From a checkpoint of a small transformer trained on Wikipedia.
Size: 20 layers, width 192, MLP 640 GELU, 12M parameters.
Each number is 128 + 32 x the weight over its row's rms, rounded and kept within 0 to 255. Layers, rows and columns count from 0. Numbers have three digits each. The size before them is the row's rms in percent of the matrix's.

# q: layer 13 attention query, 256x192, rms 0.103, rows 110-145, columns 64-127
# k: layer 13 attention key, 256x192, rms 0.104, rows 110-145, columns 64-127
# v: layer 13 attention value, 256x192, rms 0.138, rows 64-127, columns 64-127
# o: layer 13 attention output (transposed), 256x192, rms 0.105, rows 64-127, columns 64-127
q110 107:102149134151100152110098127145093137086104157054126113170214089086120137155151106136111091114165109125128109090137170114139132070145087161128086114135124147101184143094170119090181140115149157
k110 109:137116097124116137135098069103095136109086143123137169093180125202155106095108110118129114131147042133145140088084225143126129139126104169141118150138158143120145132159188136093188118190140160
q111 107:072080154171095189110136178117128153182170122084116061113143145120155120122066145129169141138131144082157168189119163085125088172151091107098123119147163153180159141096132095126102101128147183
k111 106:121099124133136176101105194170126099145100089100148099122195117126134105187121111137085062154143102123164149160116146074108112186131086103116169127107163156164170109168159073154122143138126175
q112 097:120100145143104096125113048169181147072111127161171138127129106091128126076108066139171116134119141107185121117139150121147154074111170120077113127129187143136136109098126115188101122097152094
k112 108:093143103139064148135103065156212171117100103094158144144119090120128097080133141120149110180129111187166107139127171150123165104099140102093193168141146165182141080154157112131099097162140114
q113 101:097055157087172182130099173133151098131134121100158158150112135148087053144111167115093174089152171073121131152106086126099125136123141099150143158080127135080143224129117102127120091190108142
k113 104:135154130098117121180147129077136156123151130134184078143115067158060127188050105131117110060107125095139076154184138120093123161138096079118129138112134107123161131135116152063123123181153153
q114 108:162110122085189141101119105179135163131118150090099045145067180112063109154129125126126165119148116152093161080102179110194129107136144142124135145141124087118110163111080135061082115144137107
k114 115:143127139094163137110138061152152127136109216099130122105128131086094132173126108151127095111132065173112166149117136117146117088135144145122100123104120119108104127116133147140083161141136127
q115 104:131103116155150097141193126169141107114102160122148140061116128161113128166154125147107143129100164135179213082100115093121143156179160053135112151160111170143136120106145122140079145180117125
k115 106:094078099154149129149083194189084150134096169115137130075121114133143191100122126107142145125109178097147162158097105085100166160133105083181114130133102100162088178106097101112116168154171138
q116 115:160124136100110189132106105040094100136158151104125120129165115165087151144072108102180164170165100171136125115150079158112152128113161114131163158142162141158109151142084143124132094119077137
k116 117:116175102133127106131154057139103126137160148106102134110111155169115141197123125121164163124154078193137153110140046156090129168137126150093102141119143153099148185166096138109183130113130142
q117 109:098141132075142143143131141095099131146148160082097155156156174131090077148120130144093164093131126152116113144135143172107100118164139144153098164135086104153138078127135108087078095084109137
k117 111:130071150116179124147133143111123112145111133076133153152149142131134104102123140136134150095098081129110118180121141147141139130179180131089151079088094095096155139176164147149087127101117173
q118 108:093149097152105103157124127138074114175106143085132145119127134162140175114091118077157161113126164083118082101077146106102181128087149151074052127179076120112136122093157113138078086084110118
k118 109:096157120179094067167092140136082121106116080112156090133070115173166138121088162052153156154212120124078131090074141108136138082114125154098080136203126156108129133155159151108101123173116135
q119 109:113095127136109123168167091178135137102113118133122124081048096137124145122168169160103134096161118127092082160143106115112143149069133083119170147163105133081110103081080042095156147108143099
k119 109:124105116095126111130143146181128149142131140090169071125062128149164147143172108098140115124135123061152112115175128112165109133134149113087184107179147137135077146072099088122212142120110141
q120 109:136091138183159079139156038103125161112101085095115072150151108115140113150140166123116124132114152148112062106136180153073157172115093067107137147104101091122121138083168098179098144164119149
k120 115:105149083092217144127108126130131137102145112103160098169179115107118103129121112140101112148154083143106125059106139163124135166156109134123109124104133137120138151062140083113113112184095126
q121 111:129161133131124089046169131148132153067098148120166145129134110065116116102137160115095120100158146092119102143159114171072155124122147139108170169144117112070105122156157188066080133173127047
k121 111:149088117130126169087189140092106084030142134111124139131111092076193139118094162169092113100090108115106147141176136138122128133147096152063121095114149158127132134133113177130135110172191065
q122 110:075121196158132130194121082122124134119153103103065153159086119121119090154175157131069164125138148140170103146086136123039181151127155119129131147146255130150115128170108172154090120107170104
k122 108:128113157136144144155086056142131093106132143061134172152115166164193074128118104123111091129166153170165086185088111148106116114089119131077140154128192127170112181104105110112066106133136104
q123 108:151121146099148122126067123104161080138151179096135091107088108078148172097132126094128176139131128159125106128094163160147123129120163110150077061138142118151122161142116129107092163103083087
k123 113:074109101070091067105130146100139072156108130121136111112101151072101143083103120121112124104167160172077112110119166159161059128138122102164088068126144183173127182195092111109072123098121125
q124 109:146087142099123128130099135161131178083151138146126184140164115176143112150174103131129200109124113099094109133098161104119139123174129148173079176139112133128129124115164095146199204131118139
k124 107:081093112118136075163106098106091153124101033136123147097174109109144101114170131162090178115104106100150112200138161085104124180159178158142159105111109140148142187115163053111161175128101087
q125 100:110124146108113068178169055155162109093153128121127079060118135134140142151108147179146080099110114149110175180121118102102153079090151160140113158097114173115215090148120161098140108125113077
k125 108:130133178111097069140158119091155178139153092114152064145094097121108122103153107099123142088148111113142179180153135152127131139140123112143138153139079170133173125156141153098111114149147150
q126 102:102124142098197120114145155178098153122090057131112126132076124108115164135078167143147105136163151135076146140153077110099131119198144089129122136177114146080152097119090102106170120165146132
k126 103:150093171119142131107170112172074190094120096171117141143077067134159212136117132058116115138097127104144173121132124075116123095133102091177123105070150139130177166133112147177117113145111156
q127 109:191114124113087107112106176141152102104078141104132137129122051161116135078136143161096119085143148043135168116099129194168114135122126086131188127133173120098192155138175132109088146133100116
k127 107:137115131096103159144162141134120079086100121127108155085176077172129080161097107204167135116160123125161154126127132181181153105115123062066122132162207154070137146124182151090123163112156143
v64 100:162173168150119125060048174171092130121073098181134112112096093141192134065073169074121155141154111180098114136132087156164212100104140117161100132168021127133123096167117090161118110091140124
o64 097:136111151095127156205113121084176154121141147112113145135189182114096098163084086169071115117127128125157132138143135112097142224160103088141113115102095148088114166103175136164151125162134121
v65 087:129147116128119128127154186110114101154113112166105146200071130178131101125124128144099161068148140125150181027118185141169113132126143060115094134077162146183134149095169112125174110166147184
o65 087:173124104177145168156127114169145106152129093152114142119126163122103113086130168146090133185150121114140114116148122142134200126111137093090134146177127101137113142148081181137109071070131050
v66 092:136107143130165138182099123175133108154188131101070109156091122075109117141088135139102131125147227157094187123109154097105132149153081083165154111165106161173159183146040147103106114064106154
o66 094:116102065147098135104084132112124095089099090106164165134127103112117171128147102072154081102144089068103118083140126176138153160107114173153105089092137135102093089137176107142157178130167107
v67 100:141132109117133213159140117078125162124122095128180098126196138098140119154110225170098138160138101119165117161107116151164172073084155161081090092126156115125124128094088115114125136105173157
o67 101:098030105146121084122157051119141079146153150143156078091127144113101146062102113080183090108089124082121089111144125076132115146178103150172085128189099118149134107157142104114149153152082108
v68 093:154164124139154100119090141050149177120105115166176154115153102084107170106120114172092131095132129073166076173213102109160063135077121131164117158126196077130107122158135169135146154124092062
o68 099:132097172146109104124154136108080181110084127124109094128140170158122092106121126149165115163146140204097182108111124163133151118159112111100157131145097177164121127135192115139144074132128141
v69 090:163098109139147142151082120145140080111151119225112176124118168104100085145134144114156079119043143123150126117150102080107142169137132126133152114119115144177093146102062084141163087132161187
o69 096:107143144115117135131128206095183136074116113083117148133094059199156163120159124146040189100113131147086200147145133188143112161145141158148118154131161115080123116100187158097099137093158107
v70 084:062126144139123160153094134072066149106112155123140080099064145177173175081117104165091160183124084116159147160128123127070119080112095108096129119110123140111139099133079143134102143203143111
o70 088:185142141055156176117096125177126126172112131145152183146147104121142085091130202060095072091108131149138098191113112162168106126151205135133175114118117122136113105135154166125174113089070146
v71 096:120150105114113079124124139133165111041151091162127157099156162140156140126132087122071136130150125063180181134120171167158116119108041108132065164128080137109132127107115177142119178140126131
o71 101:157104085161115136164106120064136136173074144130132117160122088160151083156096157149149126126147090179069075123150124117115167161144197115108149108109146099082169112130053102117127062149159103
v72 090:119202127145121104115131098120081124110150162103062080126140085123098127080112143155132164123110129159145109138122122131141164089053102129099088127183096177111158084139119103082083092072095145
o72 097:124121118126116103085168121141119129106148081154178155094095164090099129196139087138116142164186169090132154102195177090151131115157090158101151160089099125115135136170116108131137169202125136
v73 094:146119152094097150212136126157117167175131155139126130002098144116119132085111150119109139095092065137159106093105104126144112089126141088101160131144153127107151106181163111114123059144077182
o73 096:183100113104114105151128118131083155095107124116146118188114172147209141125138112112139146154076084152149167154084102147089155132143122126176096107155106122140092115126112183110092213134163119
v74 089:091123119142041128161172175172129119135186122155090123135139111127165111103127096115120138125154152075174129149109101146184145077103091157104128153117168154083180125157096115151161112157116093
o74 089:097119092105110141118126058070092154117118136113103116099083129088103116159076132103144075062131118130086159144131098186130103071090150141100095113116087154141112149138097139125156099100107156
v75 097:113172131122074134109146065124145111109135109146133093106108125120158130117158105150116098155119144134083125150104123162112152127144177120098131153156133148153126110160129114101170141129069106
o75 099:086121104115130096184134190139073101151153157130104122135150087098068165106135161135152149114166109172108087101139067088107138127196135110196107082106085078118100142096115153122136087139075167
v76 092:112156117138139108114109179192132111171139189184126165124068136108128090162135126135094098110117164142130187087150124093177158182142172120127143130104138170185126108070168144189071096068127141
o76 095:141122122142214148162122132109168129095187142113127180120140117158138160094137091167109189141171130082151131092101118117082109119106064144094104114171155138056105083099163159094193128107173096
v77 095:133118092154073176109131165171131133117164200189121176081097116130187133093137100126106111147148107091110098135173191172141157039159158079113118120183099079130123145139095104125183105126159142
o77 093:100105083032166092166142106123133108144130090102114071141084186166075157149109154114101146147090113095135122146081096089082176168091100104144137192090147144134157068114110148114153090143134108
v78 099:116116121147096105142089065107162094138106112135105118104141152114121145139167139156124113148174149198118115099112163161132158110123160123129107107156093180061128162107101116045129123054116151
o78 101:119105145125141145126168205113077149100094142126122079136143115203142102128154063107160162144115133109118106151132082091105108174184079159111173099089151095137127133120211144167154097143117136
v79 095:131127157141095197120123136119138101118111099128080125125186068117141076118104112121099140181164083132048102093173124093107119116062104056113139149176142197079083139205145113206121160186160113
o79 095:113138125138136047168108125124157113113187195143162180168108177156128140173126079129145093094094133159121150155157128155155163148099179168156155142122046118129241104112080100156100090154123095
v80 091:110117171073102115108187133110120154128164095140174069129148084141115108096118107116127109137099182116057123136146173111107073139140121189128084105099117136130098078115099125127087154073152092
o80 089:112140138167126117158199095123151092129117118102135160121105135098155144188155121165183073129147069198218101080128146119105108095145152123103129088126094129076139141157165102130122117111098180
v81 092:161181130153073092144183076141198198100114126164080109135132141117143187132136104109096125143096149128115169060087134109200132125164134084175175178082102128114111176113145075099109085106136103
o81 098:208129126095159123120158190116050138094119144125112152099159094135087116108153143091119153150081128096159127126147120106111160126118159085107094129124113137083138059087088144118125173106247152
v82 102:077088126081118194083124076180124164174139129169128100160095093138148183154115103085084113122131183128081105102125129093160131138122121158208127164157166084141131160151165161137109145123158104
o82 099:162071087110118115084102153108186130123101147092107063130194150161121132104181087140174132088119106136165162149159158170166130055116123110086079090118132141124162089095068176170177107156098124
v83 088:093167141131105078108142152120083075089124108160069118146148145162149096145090143069158124111157143098152115090166154122121091163106196103092106139085129101115129110114106162142168103085170114
o83 093:154127171126142191082083108144169129178161102111167144127110154037124156126159147157111117196106147157129119185120171176119155106123101150106125131172100161093121121162129119153111149097113134
v84 108:135083089093164096112131164185129165104163120143101118137086098092125114068161119132168144125091145149080088122106162125194135107170143148078135155094157114142127128129135174154158130133142072
o84 097:099141148151114120125111131083154130109146141120058116124120080118160102148152096160067152096171123096165118158098093129072159177144090177174223122150060146118106155136083053094065108104153146
v85 092:168094059145148055223133114103125127100142153138131128128152092160112115134129111136123153167117166161144113107168111077175059123090104098123111140115140166105142103120071159156095159124131108
o85 094:087153156077140158105108184077130113167124100092137167117144130109185138118137126108165058132098111075114154167148151178089151174147119121149149135150107102148130141117176081138118159097129186
v86 098:070111177068131092115106132118092116174091091148097065079169096132162185131116093086143180124162147116136072125041208115130101111124116145188182160151106153116106134117107151150107139080154138
o86 096:161109105174124098132079017114135152107102114104169143137167081104065142120186082164123099145093105118181122134208095179145126117149136086097142124080139108111114127108126130113182161178109122
v87 095:097184101138146094130150136099102149137169142125073116117202154151180090137074072123117122078193157078109129124149102099230144178105142167139136140121136169139145102101106150142140177181172156
o87 096:147107096156111205135119063159142107121094141109163123091151056138083149130143203149176143110070162195120195117153167176117117072128202127111167122111167145114107146084117086127168135138092123
v88 094:122121144149139150134144144149178162105159162079118073126140114055123138133147182128148126139217181107180109110173175122085124154119108093157096056117116142064153065080124115117201101128189084
o88 094:126107123170143130139157040099079113147122076127142121182153117137120157097077097107128141153065074146077093096120107097136163161113114168086125079152107125152169168096116119168045150068103151
v89 092:077171134142174160126100103190080112079156153193072165095138098073118106072149134112166165140129169094135166140116148137166080124114128105122101170132125113114081090103123176124045157157103094
o89 096:111115140105139214080042124055154184129143133042198117150140113120147157171089058123138111142073101096114117109119104146093113126129115122125142208113139139135110160157141134113195058089139198
v90 092:138128142093095158069145074147229131162125115083151135089129172127122103116108149123189118151070114097179147140130172101098145123122186112105069169131122112076094155099131189115202085144094110
o90 095:131140095206183145150166175101076128109069126111122083161085136110124118073213126162046134139133105115094133070129103132151123108154143167136151146124116059127143104152145146096052120158116130
v91 085:077089132103213150145106122125118110180145132110131099128168126132098063127097142076154135123186119128075135125114143122088101095123160050123108190147134143175115128134055155125102121073147129
o91 088:095176100129088165103066122137140147170147142135180133111092144163195132126157093191083176102117120167170097126174109095141150147104132156161137115106157139151114086172187170063132152101103127
v92 090:078106123098158156139103090156182081083139154104114127117106093084067147117125174161132141101166110175140184133132146128116108190171170072131128129117080102142088175085115179199085142120130080
o92 093:156143073180148144140121168085152132153125104144163079155117114138091149165113127159091120073118133066155031097110122113107156167126117184133140165118133171083132124156150110124145110189139218
v93 096:090103126077154112119051145134159105134138132164139148133161096104111123128079174108147149123118146111121157125140141133223177114139118124094123177069201134163096091112093105202139140108112149
o93 094:180164092158154138098156135113165154104075123139160099164084113170126062140126114132096159097118138126130095125074133087058112158115110091175106197219118131093136120088143148143192124151176170
v94 092:093125153126102112100133179120130121151081105166113157113167124144207158119154172150115190140056116164138123056156111166118151091147158150148154149142173121081170135170114131185120117118124155
o94 094:164137133123187166136173172155100137156173152115133131127073090094102114123126153111162105075103156097105107107154089061129105167095112123161120173125075140174095103077138148107085123117110146
v95 099:173128115118095183074090182140070145191110153109107136101097125125119126132073089127156143099162107110079127210133162086139172169124083071134187113112075110111166086127152127107121107145088107
o95 100:076196165150135100183089122119107138083158113110174161191104182137138110130122128049099123164121154161140093109123085196122115122158215137083160151133161178171142124110165150200174156106153155
v96 088:142127155177095078160154105104171067165169159177139116125087109103161116164127136093114148113086084110084119089142164105000129171110173115140129084178105106149147075140178086120110127089110096
o96 097:148083073123151120102131150154130149122168116114148128098118100121107134132177130178168062113182105099136133112182131177121141159143100121144170154155129167105154172125054086141139188136148117
v97 101:175142147150100078113093184141139188110149140142156211077121187151085137146163100170126109118179150168098095104111089092160197090075106079117062119108140117120152162093152113175188135175111148
o97 094:079080079151128140139082068191125125101110089147130102167227145105132125130140130114081138186084102125079116144090113148149126174203159104093166136172166156131139123151129135139086110128135085
v98 101:121145122071116132105152152112176116092120214173144089107150116185073106054156137097126147117095111164101159147142134156106101144122120146150053173117085109129137125108151097093087064131115124
o98 104:139131138174149170140131130094042141095151085128109155172111184109151144133087131163090084087136177130139123188131083087114137089146116154115154151079190125134129146148056187127143152146180154
v99 090:126095140138109119144172113200166095155133114120101151150091113108140141189161079158142184112093144128110125191128127122125119137138124116080136153107133238112134112092078153069083107107137163
o99 090:140124099136104145084102141140081097093063144131136133169098144153107101037114169157131060111147115111090145166178111109152104115133119168103153083134123070034193168173129125139180139099103107
v100 093:180150152114165102112103188070151054073143104131112133161107073092122182120096111122164139102156156103116114115194191151129154121158112127139089193097163093167150081104097133126147167162085131
o100 090:124070186101120101085113121166110181102090141138099183148104170118102080104141142199096120143116184158145194143162067081102118145112112084119138142144148111118106149160166113101162093049120178
v101 100:070070194122105167064145103141148115131141096146131070178105174101160181133204105069122092138111134093105099157106138117130131167120138158059183116160149080093155179086162114137142121081103130
o101 100:208147122192169073090091155143067166133130145143112138107176099172136110090121146103157138040139092159117114122139143108140157063160098133165159124103164142111151092137182148147109117139123159
v102 094:133177086078164125153113098131096110121152192115142101122120146133081223143142131107168123126114108151116127098081176163154139119100141125064158125163111115089044134079179158093105127149122091
o102 096:157131177096104150123129132139173193136143114150148164131169100174141087147107147120181186163129070049171096138128101062081138127131111156096074123135153130108117147148072118192099122159109149
v103 094:141185142079091140141076079227134138167099211125176130115145080134071137115148157095122146099120164145108134143139148176133128145132118113169118152183158079107115152122173131138130150117063094
o103 095:116090106203182092148175136061090182139202082094107107169118145152109085174161075133119137119054090109163190093112154105106100105147166159120124165053119142159090131093134139121115147153124101
v104 097:159143067147119164181125137124146103106155159124143190152137105124181179129127065133117117093150137094177085132170100107175128147113170125111118158105115123120168119125192141149192193076176103
o104 099:072162144071148089092094132147148130106115115136108075107068083118054098107132163149127116148134124192081164137085110115105144153094151166158120081117058104158099106134073115105086132144121113
v105 096:073149108143111123185223139230128088126095152085145086109082162175124131145105126126130113145135143160112136121166107083091144129103087168134140105164151148113165152116151125175169119100118080
o105 097:195141164123153103111090125130128156138165140153137189130205134105134075144153116106111136145126147133114109091096147110132160096122144101082099131101174134100147140126123135116138118129091136
v106 095:145090149083068087160111127162128110098108140176134148161160116143096141128107152116111112119126133131214150063145120125096180126178121158163122118145114109131068102197137076150140145100190120
o106 098:145155125128153122125167148076212135153137095088098107108145184109092164113100116168093144118123199140054169180135098071142126161097116101114122135099154171152126110121156138109124154186125129
v107 097:096155127146096130161085121101061109200148158048139175148111110168170085180142094108126149127132152073072063154151128123087122110094161151143156114091149152120141128120141137148119086120149143
o107 102:147133119094177142105140149154197149113129060178128084128106135108114165077110162095165054135129111195151176181097082120134169110116116122144135148142100149075105128162106146160143157149145132
v108 097:112147170103083108139152174120077113031118091117101167147131095148095122071155101131090172135166133121158098113133143132110164126128122193137168100126115124126109095191138158141159132128178148
o108 093:131122154172095169084098081094145181138086169134131116106118177104119188147105150091124164122107193193102142121078118135097137153130148096147062166038111110121148122099119137154015108141135130
v109 097:106106136079095105123145137134162122113145060118213141098113121171093099114113114100125169143091134143169159150113123090130094152130129186055143095100081126077083116081153123178162074148136085
o109 102:166157115098133099112142065137106151078090179149127136119106195121176144107134154098127097138116120130155048161145162117144131139148106131099132111131181141103176138173077144091031147135105129
v110 092:110118105139119103062051108106144147070146089099106082037078106108110123099116128072084185159057096129130125137121121132138119162103084121157156176140090149153131086106128138081112130225162135
o110 097:157042152132121150143151171078137149176098136102064113175136137144133158145123100186142105109161159122168096129156145138159130147124152182119160133127143080142090126146165148190194180070107141
v111 095:102098124128060164154158175141203157115098146124092133070114110167121121129151143145156118106127187128129159153140093150156143141113143158130162138147192171167137125161128095092129102135157147
o111 097:156157144119198105139204132113091107088138142136141192194114131121147137113113088136098113105069142128120157172106108108116069103079126160157070114084146146128102136129142104113100097133101142
v112 101:046126145138181145147144145191120035212165135151155128143042109124108123182162161154135101140062134170096131161173155102176141164159180057138161084124091156118140150129095080103102168138165142
o112 098:131133114107126121136117155110143127082086114130122180143187060167191128119155131113088134095158064128120151073144112169111160209149094141155122139132157129150185126154104160129189112093102136
v113 102:217163081158126118145104205157133090087147160124092182155120097143064075126093098120070190128131131159096175173112102094096149123091144144083133132176091125088132128163049085074111117130126124
o113 096:100097106102131102131094094076125170170105153139160113142101167110136170152120140120125108144147143091109146092166147149126124163176115146181120162142141079159099117097131163121142127166161138
v114 096:085170129053114135123171135144134122135155082091046140150143121170093102130152155088118114105146146182100113045095177107104140116112137117112171086145161134158067095175105108106088088184142172
o114 096:168134070200134173135077086158163096153176118146141113142142141096147154157107120153149155164168141117077113125189096123111195130114141156141102156082126159081149109105096147136147113150184163
v115 098:113095152139169085051112207095127116147138195111149096114131122193130078145118175183157119015182076125110128176130106128141113081111123185163146167135122134133147116175122126113156065118208097
o115 098:099156084075115140168105135103155135098151070151077140124079137190070132129096090105104156146083149160186143123144166070127136162135124116128127072155155080134136151113107096123142193086107117
v116 088:126140105130072070076160110120141132109165167170102113117133154159162118095105174079116069100151126096204116156092118138127208198077137167169100112149139116106130087095107159170144167233177115
o116 092:118080122084184142148178148129097109134109125130137105107158120092140153167139103123162151128115139086065133138138092116125050051161143169107084067108132124154114169097132125160082141090130148
v117 093:087086171151130130128156170142121127146144149118083107148120132177112142122131133134102118087158141126135151116093182141086130073148135135134060190145121214094129118061108152169154108158119066
o117 097:142128128116182091124095080122117138122081129089173147112144142117178133117096158070120154142092132165151110153150124097153121142153129081114090050157090059139130158170086101095084135102089143
v118 094:131189060179112099123119130110121140078101119148139151149079187091139090143111109100161096144133119079117084130215123130144175078135109109155115151173123083101151157134123141145126115101073084
o118 094:111102158105106163139111143118147136132148089144152149159121132110074101150122126110143127086081188113066170136098156155100112165153141130142165145137104107153120090095136201116129130213095138
v119 093:151110134121109099118088112128109133138124112078137165141123076105093130121106165149141103122138130166140071155123177156063113172110166144145118145156158108172164184178041157156080065187042050
o119 091:099156134145097101124125151169145200116133166128146089109185166144124129119128079126127092114173100093095173149140140101188130118119009192078113096135071142095125147123212117110112115152135163
v120 094:171099143115123120175145130159127145149132164139114116150185108088141155093138095115146083141094145132180134128132098147109106080126160139129144112140138171106117139141111124094161119147152081
o120 096:096118139140119148086122115123131117133133086109153123113095177128115128153189156137166119182157130183142135136062141146169118174141076153158109075097114109137080146129133126148083163114122167
v121 090:094136128169166143139151124126111145092077161148094143126068135132144144127142121146179141126142182131072154136134128106127114101083106074089123154130096162090199102129039144152140115146155136
o121 092:114107137088147086093138102140204116138141142096179171148165093128124068131038152132105141115145133150114108123171143107097108100116168146143180124081123078155088144124153079139125131088168120
v122 093:172087151159103113118091059107128119110123077109074124138156175165051133156071114083088115179125170093118087155132128083070085152119193188132129082157118120112133129106171145157158115129075152
o122 092:126126151127133110082082178129132101115081168146185057126133142150142135143130153107201163127178125129092097142180174130120118021151148112117106139171117083124129176129098122153113106167149098
v123 092:127217125138116111157121101073197181122103151125160096077110142162180114080134047117178087196153172154124132133143151088140113142170148149114178119115112138089088144059146106149079134138140158
o123 093:140100179130125199132168123133087083117135123104120104181158083061098121172139172093177178139099093099100052099115101109110123113126185122108141061083138155088121053162167143074126139109102091
v124 095:157101138116143148135166148063080124101114155128052052146174162117054122053114107111170123054076162125127134082162114094114149107151095150152107158094138148083121141069119085120096143073128131
o124 095:132169101069090129097097078111184158100155061113159148148126139108095097215149142120123130150171092118176104146088146131139122086113129113099170100098183105145185150088147134106128147125119097
v125 102:083136136121183103122051115158095125111155160039088109121185150146124119143124168097145111116045167163106126146149141099091119125149139136162073142160160101152161119173078164081073152162125109
o125 101:177097139145148156078172109126111152143139124148153117173080128150145162126133156154147147186175155059174167160049128113134129149130143131128185065146158107097091151135155110197184104140125111
v126 097:182155110149079148082090143165086082132101103160108097173183155145157140119085181090141185178135168116138138104108140185137108117134167146111131212158156181112127127144128096072149097138076137
o126 097:105107158137178159148133096116113121167139127118137138118049201060104134131132128123170089082095143170043150107156134084177099193161101103155064116151135077094123129170104158153129153174109141
v127 079:170131146206125128171152149088109087151163144093089116119151110088113127110183103130181181149138100095178187110144100146146155074172094116103158110125186074099075044088121118116141149107101140
o127 085:102159167121123156124084144090146131140082160155149185146065147113163118094059162073143098107115142144110113095123086161081191109126153116177202146159091153137113224110130123149089095111131109
q128 068:128115124159112147124093135177121081207123136082153128091146151148153152120139097119144090094123113132173117135087163160135140143157138071142090100157157147137073128127121166118195164145101145
k128 079:145182094074117130111118161153108159099089118052117125146174121125097126092143124174114132077081120165096176186134098204083151107136085135075134176134134223108171135090109085128085066117127169
q129 089:103127192128121170119102131091112124092113149158154082114123142131175074162153103133128212124170132102097204135133089044094097150183124095157101158137105131090128137101138163148228170074124146
k129 088:115101101124127148180116180190140145138168132080117092078063147108090143138102142083125120151094148095133095094073106108157146088140119178117159086101173064146141111077144131115057164165129108
q130 091:163118098101143077168172106127132107116080122061094193166179070136082156127136138145147124106069103166102169148123139228070165113113154173156110136169115195122129122123169137105048102135135104
k130 089:105141120136156096055140149152100104122106090189142177149108125125173152084142205094173150116118089183105087157118141072140078137148122058154108193146093133104070194191104086117137045119085158
q131 077:088133150126168168154080203073151110129108148143145049045155128181117101144096146114138132130153125092108131152103123157107130183142147110167061101053109093136107233148148180152142118118109153
k131 096:190135112086107107127096131111114110138087143083104106111035152086142164126188143119153152109147111169154063110135120114156153126124143163106160131117136233162108181148080081142091090123132112
q132 082:159113076102151057126193090184093104131132102077081136189126105146126106066170149107098108103163113185115138106151124147062136122138138141093140116149158185116144066098140108092166140166119106
k132 103:143046152171103090171134127158110128150135145137134108134062161118150168106142124108138169192109130157143059047178144081231154119106103159147149141125125111220082163094092139129136150124093103
q133 085:046098103120128142134105133130138145134144087147150102086122145153160154147095142080119124104136147139171103153067120080110200167142149182201058093152143172119100142109175135169126134123094155
k133 081:074167115170179136172144126078193103167131130144124162165157152084150132151171121134154187126125123091135133143092158132112136187155106106150145147113119125179168137131072120151038152077110094
q134 089:085166092146157124140170149128151132127152164140213081137141141112112116197124124130151124076151108109185163114179145115081128131109145177156156145070113126106088122108178211124143125125159145
k134 083:189125121134113170096131149126110157069151143086057099071189212095121161091144085152162150141167102116115121079078129108159155128146136128166163096190133138105114160175110095132090131160167120
q135 093:115135183138100096128184160100103149121148173155099210113165178117222138147108125138108191128167118115103143171155096092133160104118113173139118150106059146160160140143115176174109117053169113
k135 085:184130163116147109120068148153160114129085156094025122124128093159132179068122158115092159133106158133100179155140155156134151134127178147135175145129142115121168090151158105060169090085134135
q136 092:149087171119143078148111112109117170119123122160113105109160166110160071153103111103130185169190137068110175086134135154133111133159104115166078114133120104124082158101171177191159162111112152
k136 069:095126118180138166137126104147151100136191146102137065097084084196097121148068110062133169098108109140135103123125101118140129104124134131076147077082131124157172124120120122078103137153134163
q137 080:121077155139115142107101114146137189115108131172138148078159112117105063158071136114114143115153133103123141085157076134136170130124097126119148113109145129168130173174144124146047066107147147
k137 091:100163118143110171153092139156135101148166151124118081142072181152147165113155170131168199162118140174094120127116162075196065135138110128151125188105070132126142158133114147093228169115110070
q138 075:165165093095143128166140104155126128103106125061107188155144100136145144090201136150096130129125094157119123116110179165099146056135135138116145131108163146137152036092092110108101143147169099
k138 085:156218059156150116112077170068152117151088110174166143120189167137130122120118107152149109118098140097169135145132128137097150201171151168153063051137165101083145170144182150124129121126168150
q139 093:116175157033156140149112170103145147152131128103100137166186054143096130112153108178097089091087117094114197151118169204104117106114101136097136142158146127132115084101203150044100133143131117
k139 093:152182142185151104152152151161124109081050109158139210175168126166182048113110107123175101095141132147111149125161190145164161112124124107149146145170092131114147133109153094161147109124071166
q140 095:157146070091129152132176133154151178126122116067156143177155119128100167098129112152103077108055141125136115133140138255178140144150133179117109137116113137126137086102143157099093148139143104
k140 113:121072146089114209110131120132161165123204138104109097044079125099039132155135121147122129167141147084150156170089134106123105100108112130098149122080120095097123089131113145143076175149159084
q141 083:133126154224154162106133082154121150111177082210237169143179143150144166139144185128179135113085115111112167152075128126136140104175148077145118055122127141146141185093139154133135112141111149
k141 075:096073105080162109118129072136150124112067160126095124129126117075101139129072098102061100130110131128139115119178070133112123142152088120157097123088177084108106118152078115091205178151109089
q142 098:175133178126091132144096116129177093101159072081135106176100135117154106093118154095109078121083112126102116088097117150098125184151149125139158140124095158088104063078112149151164093125113127
k142 089:089122113164152086113083106096097146116114092201086133138115121155059108092130191101154125113116179136123125018108113145105092077143158095139132169139140148121103157149133147147081098149091138
q143 087:110115152156103129079180175172095128097124093144064159148119125120168100153132088126076156127150102100145164159123107111100163158201114133171148124139136144131104127078152153112137127178146111
k143 083:131166084180104145127110094103080167106120124102104120120148139114090112139147140062105124099088079074117141138159068183123165129134130141056121112107101167118094074236178097141091122131140126
q144 086:079072102112185103063105105185127183139104154135155162099168185121087171141130094157113077193163045128191167053157118147186089140089091124118104113144142133154143098165165110075133103141098194
k144 084:129134131122170154147119197124088096154128166144125132133134170110118107122126125129145121135138129103112092193136179101147120123176082128083125203068112132165152135079123119121157145152148107
q145 091:116089135141088171062142171150127103155111113135078093178149160189103122116108091129153118162186088159164150181114121091193109132052132128077179073099096173136185098124112114131090103169100097
k145 087:117110122101160129154128104174112118112128133140140110112060122116135091167165126115118060156078074099153139163176140142149081094137167159104154115154152127122127101118141109151169173080183181